Weights of a small transformer language model.
Size: width 160, MLP 640 GELU.
Architecture: no position embeddings, no biases in attention or MLP.
Training: a variant of Muon for these matrices, 228M tokens.
Each number is 200 + 40 x the weight over its row's rms, rounded and kept within 0 to 999. Layers, rows and columns count from 0. The size before them is the row's rms in percent of the matrix's.

# layer 2 MLP down (transposed), 640x160, rms 0.096, rows 454-474, columns 0-79
116,187,234,205,233,250,162,204,230,149,191,241,249,145,217,221,159,210,242,209,185,206,187,162,222,213,239,276,258,268,173,220,138,134,176,244,220,206,229,162,193,144,184,170,122,237,189,272,189,160,203,294,116,178,204,159,209,144,240,213,253,193,240,160,193,252,192,224,224,165,239,155,173,168,210,203,135,214,292,201,246
097,231,193,217,282,155,206,255,209,233,187,182,192,153,302,244,221,177,210,188,224,178,155,176,205,119,167,224,170,149,148,266,166,190,190,214,217,205,194,243,212,204,84,200,259,221,172,219,281,172,239,238,182,153,121,239,191,206,204,245,202,177,231,177,181,192,256,234,220,257,231,216,188,206,126,210,209,244,210,146,158
100,304,169,148,225,272,174,221,189,222,147,116,194,156,217,215,235,205,219,253,177,195,209,227,267,184,174,220,246,235,216,200,231,164,173,195,184,162,206,217,231,256,229,188,236,206,244,130,224,203,230,154,159,115,198,203,204,113,168,181,207,187,173,217,228,216,249,242,158,136,173,159,202,171,143,184,215,146,235,164,308
092,203,208,136,215,212,193,243,176,196,157,197,244,259,118,150,132,177,191,229,232,218,243,148,155,162,195,200,212,174,157,200,246,178,205,287,159,226,204,211,242,134,164,205,233,216,204,195,226,215,185,245,194,202,205,142,241,235,194,231,192,207,191,203,135,210,232,154,192,211,165,256,202,192,244,125,196,176,160,190,234
085,227,174,168,192,202,212,192,181,143,125,115,154,199,223,243,308,263,134,198,188,277,234,177,214,167,175,181,113,192,229,179,201,247,208,203,140,200,205,165,243,200,167,145,185,222,173,183,159,253,189,188,207,195,246,240,224,163,260,147,157,280,233,183,183,189,203,189,139,182,225,213,204,156,155,223,302,255,149,182,238
091,196,182,163,175,222,231,285,180,159,221,197,206,276,161,212,133,212,216,127,221,225,225,213,217,168,188,197,161,222,188,203,189,240,221,269,197,238,192,241,225,184,258,221,216,106,130,195,131,235,122,137,209,349,183,164,185,218,286,244,179,214,229,288,210,216,164,191,202,204,213,254,204,154,108,203,223,204,155,253,168
098,202,157,155,260,121,191,235,229,206,234,212,199,229,157,196,172,116,206,159,217,93,207,203,252,164,177,180,215,182,212,205,154,174,253,200,216,275,222,231,160,222,237,225,174,132,232,262,140,274,193,155,239,198,240,211,235,144,207,140,221,189,192,180,147,144,263,170,190,161,211,244,213,184,190,157,243,115,263,259,198
108,121,203,208,181,158,177,151,199,216,215,203,199,176,240,157,255,254,222,191,163,183,218,148,222,253,253,243,172,198,195,144,270,257,330,222,223,221,175,229,179,242,177,203,186,221,200,206,210,214,192,233,183,189,194,212,224,195,231,161,170,219,151,165,240,226,190,132,173,277,265,190,203,190,191,194,206,177,212,185,207
104,132,267,151,204,166,197,216,251,220,145,191,252,180,138,246,203,193,134,252,181,254,183,222,209,214,248,180,192,194,160,177,216,166,206,179,157,258,222,132,263,170,240,192,140,255,222,224,251,219,196,174,117,220,224,171,211,200,231,226,187,168,197,213,275,225,195,206,203,210,222,179,195,202,183,225,215,196,225,157,165
099,222,187,256,193,215,155,188,215,243,103,163,185,245,166,136,278,169,152,218,205,182,240,200,215,166,230,231,220,205,215,234,204,188,185,152,254,182,208,198,129,188,167,240,186,203,244,205,245,237,173,197,261,227,192,189,185,191,171,138,208,211,159,245,231,261,195,218,244,222,119,238,246,226,125,163,249,100,193,212,199
089,251,206,245,200,228,147,198,217,209,130,192,138,171,190,245,201,199,237,136,236,174,219,299,191,160,133,283,252,168,176,151,187,210,240,268,165,175,142,201,217,268,177,278,216,212,288,201,253,201,176,189,182,205,168,179,274,164,174,182,230,157,198,152,232,179,203,210,240,231,262,154,160,218,238,203,187,198,230,142,278
097,268,211,199,190,186,234,162,218,294,198,202,212,104,116,158,212,269,178,226,182,188,180,230,219,242,178,186,107,212,146,274,176,191,273,244,214,102,138,195,205,222,265,240,180,215,208,212,217,205,169,251,182,245,191,236,164,211,206,222,227,193,222,194,215,162,220,199,225,187,220,166,208,213,213,250,195,230,220,199,188
104,236,138,239,223,267,205,264,193,173,185,263,180,206,174,179,198,177,248,189,262,210,187,202,98,196,230,226,192,128,222,198,211,200,214,255,218,165,134,167,212,225,195,162,264,134,193,274,255,178,141,189,187,248,248,125,193,207,217,135,175,258,186,251,251,211,189,195,125,155,170,235,147,126,265,203,230,166,208,198,196
089,213,192,210,208,235,202,181,187,184,226,206,263,223,125,109,231,197,161,203,231,231,238,223,172,178,134,230,160,212,200,150,210,235,227,301,161,194,166,184,212,229,166,125,250,211,199,225,170,195,227,87,140,193,169,149,110,201,200,204,238,210,188,298,302,174,225,209,203,155,227,188,204,192,187,265,140,189,209,342,149
095,197,165,171,201,171,158,180,271,193,192,280,213,205,209,232,130,189,237,139,203,217,165,240,250,217,174,231,172,244,198,133,168,194,142,126,206,236,142,184,214,258,190,223,145,262,189,247,229,249,201,156,237,297,270,204,211,110,194,236,108,237,131,225,197,216,233,203,249,241,260,203,202,166,245,221,216,221,228,187,184
097,174,233,221,240,200,228,260,155,162,247,201,132,222,129,234,226,195,244,207,317,192,185,216,98,142,251,214,115,147,195,250,206,189,167,265,195,225,197,142,204,194,141,132,213,214,183,172,173,196,232,259,116,231,91,155,150,246,244,192,217,211,257,178,171,241,203,216,171,257,223,179,215,236,262,215,213,235,184,199,228
113,180,192,201,112,179,189,203,197,207,249,257,210,209,173,163,204,141,185,220,157,266,206,225,284,67,215,216,218,162,226,155,207,224,240,203,199,277,206,203,175,121,216,174,228,233,171,220,239,161,206,197,181,234,177,166,173,237,228,149,210,170,159,182,223,203,239,212,187,198,206,197,157,160,193,177,201,225,246,205,146
108,166,258,185,149,199,199,173,218,183,229,215,193,228,153,203,223,154,180,228,216,136,227,211,218,153,217,245,214,199,228,208,176,274,134,211,271,215,186,178,179,285,203,160,291,237,215,219,173,168,264,186,186,228,224,142,225,147,204,185,184,213,174,155,314,248,210,242,272,163,150,216,165,172,255,233,241,254,202,141,201
111,164,265,197,252,215,192,196,237,266,159,178,109,219,165,256,188,154,161,173,207,189,207,210,238,270,161,173,128,241,267,181,197,212,198,129,178,204,258,286,180,246,295,196,202,182,231,211,203,217,180,149,190,163,123,221,223,181,153,170,272,195,238,179,281,174,170,171,210,200,236,146,200,200,165,187,214,61,186,199,164
102,154,184,218,188,185,206,199,129,176,219,234,278,167,182,206,171,187,191,286,145,224,222,208,145,176,222,177,221,215,259,206,157,237,270,223,208,183,225,148,224,205,254,199,227,178,276,109,169,191,169,226,267,194,167,246,159,213,186,196,317,216,110,229,203,242,202,179,198,202,125,265,179,134,226,127,209,213,200,209,171
116,194,267,201,131,185,281,247,142,127,156,94,139,207,221,187,258,205,182,186,226,214,182,186,227,218,198,192,175,211,252,200,255,239,222,160,216,156,148,271,196,277,202,160,217,185,187,168,147,250,204,153,158,167,185,206,142,141,178,201,192,230,97,237,205,181,126,185,155,243,283,165,193,210,149,241,179,186,223,230,257
# layer 2 MLP up, 640x160, rms 0.154, rows 455-474, columns 0-79
098,116,247,220,217,255,227,193,127,190,196,212,109,186,213,171,150,233,202,252,164,219,178,164,235,313,228,215,179,195,114,222,209,213,191,220,145,220,245,196,205,205,170,79,228,189,244,239,266,218,192,201,193,261,198,189,152,247,207,164,253,174,229,249,193,211,170,220,133,156,135,236,169,244,287,206,170,163,229,209,178
109,239,223,132,234,246,186,197,243,199,194,168,216,230,137,180,147,252,229,283,211,193,130,251,228,257,165,219,125,221,217,273,212,196,167,176,242,204,223,199,225,208,240,202,240,239,109,146,195,177,204,230,157,196,238,263,181,202,202,155,201,162,146,211,275,244,155,221,175,170,203,177,234,221,176,126,173,156,229,253,285
110,207,227,219,202,209,112,127,188,136,227,136,156,194,217,165,170,219,188,214,231,216,162,172,195,194,188,219,186,180,210,237,206,199,204,196,227,173,203,261,194,240,291,212,116,191,185,210,150,147,207,190,192,200,187,192,205,273,205,196,179,135,149,194,167,205,225,227,109,262,203,104,219,187,221,244,101,209,203,226,231
084,197,268,193,211,156,148,180,158,186,226,188,158,142,153,146,204,212,169,170,251,165,182,140,213,214,182,201,196,138,237,156,226,262,226,168,191,265,230,243,157,212,182,223,261,176,238,188,205,173,185,232,201,196,239,181,140,180,245,180,219,148,100,244,213,164,218,219,192,189,196,207,163,189,223,243,99,147,187,214,248
088,178,225,173,234,185,214,230,245,180,201,195,214,197,181,231,137,188,214,243,142,157,201,234,210,213,176,143,174,223,168,235,154,227,177,177,123,169,175,275,235,150,202,228,223,280,151,175,175,217,165,163,296,245,201,157,193,220,186,214,155,186,245,139,203,161,226,143,174,244,230,246,149,346,184,233,156,187,140,241,189
099,204,176,234,279,155,254,213,171,170,256,177,251,196,159,220,313,261,210,135,153,180,225,196,164,259,172,239,209,135,146,248,198,251,217,198,189,151,172,248,235,207,191,198,241,171,189,94,206,194,306,220,174,232,220,196,183,173,221,241,166,239,200,218,215,130,132,182,159,203,186,175,167,193,239,227,232,190,191,172,186
106,172,211,248,202,208,154,198,247,190,266,159,243,232,159,204,265,246,294,219,182,175,250,290,143,217,252,179,190,165,199,270,208,183,248,177,136,196,242,207,174,219,224,212,202,225,235,214,189,195,145,234,123,217,256,187,181,174,180,259,205,194,180,166,183,198,245,238,207,191,167,198,184,199,238,179,187,205,209,216,199
102,330,235,225,238,226,208,226,217,175,292,199,241,234,201,165,214,222,243,175,180,204,148,218,220,247,250,200,106,200,169,222,236,202,277,265,197,203,256,203,226,164,208,158,174,142,189,228,257,177,109,162,188,120,163,196,180,142,233,170,130,224,254,306,230,204,182,186,209,162,208,163,218,169,218,175,119,206,231,179,201
094,166,222,188,157,243,202,232,216,235,230,210,237,239,177,228,195,200,247,254,186,229,261,217,245,194,191,139,118,122,229,276,245,230,205,214,211,172,230,269,144,247,149,138,183,216,160,144,237,175,224,160,126,174,204,197,174,239,173,203,157,177,169,160,158,196,256,205,179,255,168,175,201,131,151,175,252,168,189,217,232
093,158,81,168,253,202,240,156,238,191,157,218,207,214,220,116,171,236,211,250,171,255,199,242,187,247,211,156,177,243,167,234,220,219,136,238,221,221,165,254,258,242,211,183,242,192,227,172,139,174,235,232,231,191,203,199,257,257,170,167,200,233,248,146,216,179,166,193,189,225,192,180,335,197,157,224,283,152,153,209,224
103,160,120,258,249,220,215,225,172,251,144,213,220,200,162,231,176,178,219,223,251,212,208,197,170,257,142,259,191,235,206,174,224,203,234,192,190,224,285,267,244,174,195,182,328,190,157,176,194,184,166,223,216,151,278,117,152,249,223,192,211,191,270,211,177,199,223,162,185,185,137,212,232,242,199,197,210,252,210,246,170
098,154,102,171,166,236,238,204,207,251,296,151,202,223,216,194,180,236,167,148,219,196,189,173,178,204,210,212,215,187,188,183,156,219,198,123,155,237,296,189,161,161,241,198,223,179,239,191,163,172,180,167,229,157,229,182,224,164,187,213,264,259,213,167,231,297,215,247,230,217,196,252,194,207,255,190,145,186,189,180,208
101,149,179,251,181,200,175,193,257,222,179,140,176,218,250,278,193,253,272,210,182,245,201,158,182,272,211,196,153,150,206,189,158,213,245,118,187,175,176,150,173,256,218,222,177,141,259,210,190,170,241,248,254,201,170,229,252,207,204,124,153,214,218,221,133,228,205,184,177,186,133,200,132,213,164,196,205,282,183,198,180
094,192,236,185,224,247,320,217,144,224,197,207,210,160,266,168,230,172,178,254,259,171,175,253,137,265,162,189,98,154,220,245,218,155,155,225,142,205,243,208,210,149,128,215,110,183,232,183,223,146,242,119,229,184,191,229,204,186,171,185,206,159,171,264,175,157,197,217,197,219,154,215,189,173,253,168,196,206,219,163,227
093,212,217,179,212,226,130,202,213,184,223,201,245,302,254,305,169,223,184,186,191,146,176,241,212,185,183,233,253,271,247,195,126,177,185,211,192,202,236,225,196,160,187,227,175,187,192,236,154,160,148,202,229,190,204,263,213,228,189,219,202,252,177,252,174,164,172,268,119,218,146,229,212,245,181,163,209,185,211,209,212
099,243,190,188,165,159,217,162,212,173,206,294,189,199,208,217,237,221,118,211,188,213,196,206,227,214,218,194,158,303,235,184,222,207,222,243,228,168,238,194,219,153,204,155,215,238,171,260,200,190,192,195,165,286,100,227,151,176,226,174,253,177,199,231,258,194,189,293,165,215,171,147,155,196,152,187,270,185,210,155,231
102,230,194,248,198,211,179,211,162,305,268,213,245,202,243,116,236,198,242,161,232,260,147,155,222,200,273,160,244,238,165,255,194,219,260,229,257,198,224,210,102,227,226,159,186,217,191,184,242,165,147,207,155,149,231,265,212,142,226,208,187,184,172,197,248,246,205,114,200,201,196,245,162,194,207,197,226,186,198,237,218
113,249,212,216,221,209,99,234,219,211,223,279,259,206,188,202,202,254,234,180,240,223,172,185,230,230,262,185,214,244,212,206,215,221,180,198,155,136,185,196,229,200,215,176,195,151,184,181,210,201,195,269,178,212,236,162,196,238,264,154,213,248,216,157,253,167,251,190,181,136,194,241,173,180,244,236,304,225,125,147,246
098,221,132,213,243,131,297,119,195,217,208,210,186,202,201,140,185,200,201,196,172,240,273,134,167,181,228,191,221,183,245,190,203,156,226,177,238,203,162,196,144,144,237,185,276,209,177,206,229,248,250,211,238,220,209,202,199,146,220,144,231,200,198,213,220,260,227,228,247,191,157,234,165,211,277,169,96,202,224,163,243
107,147,215,179,189,209,273,223,225,182,183,161,152,179,146,187,194,242,142,272,234,156,173,282,168,215,103,235,287,205,231,253,236,220,237,238,234,114,194,186,190,152,230,112,202,196,133,164,156,191,121,201,207,225,178,188,183,189,198,150,173,159,228,194,147,233,196,136,199,211,128,258,218,193,234,170,137,217,137,252,233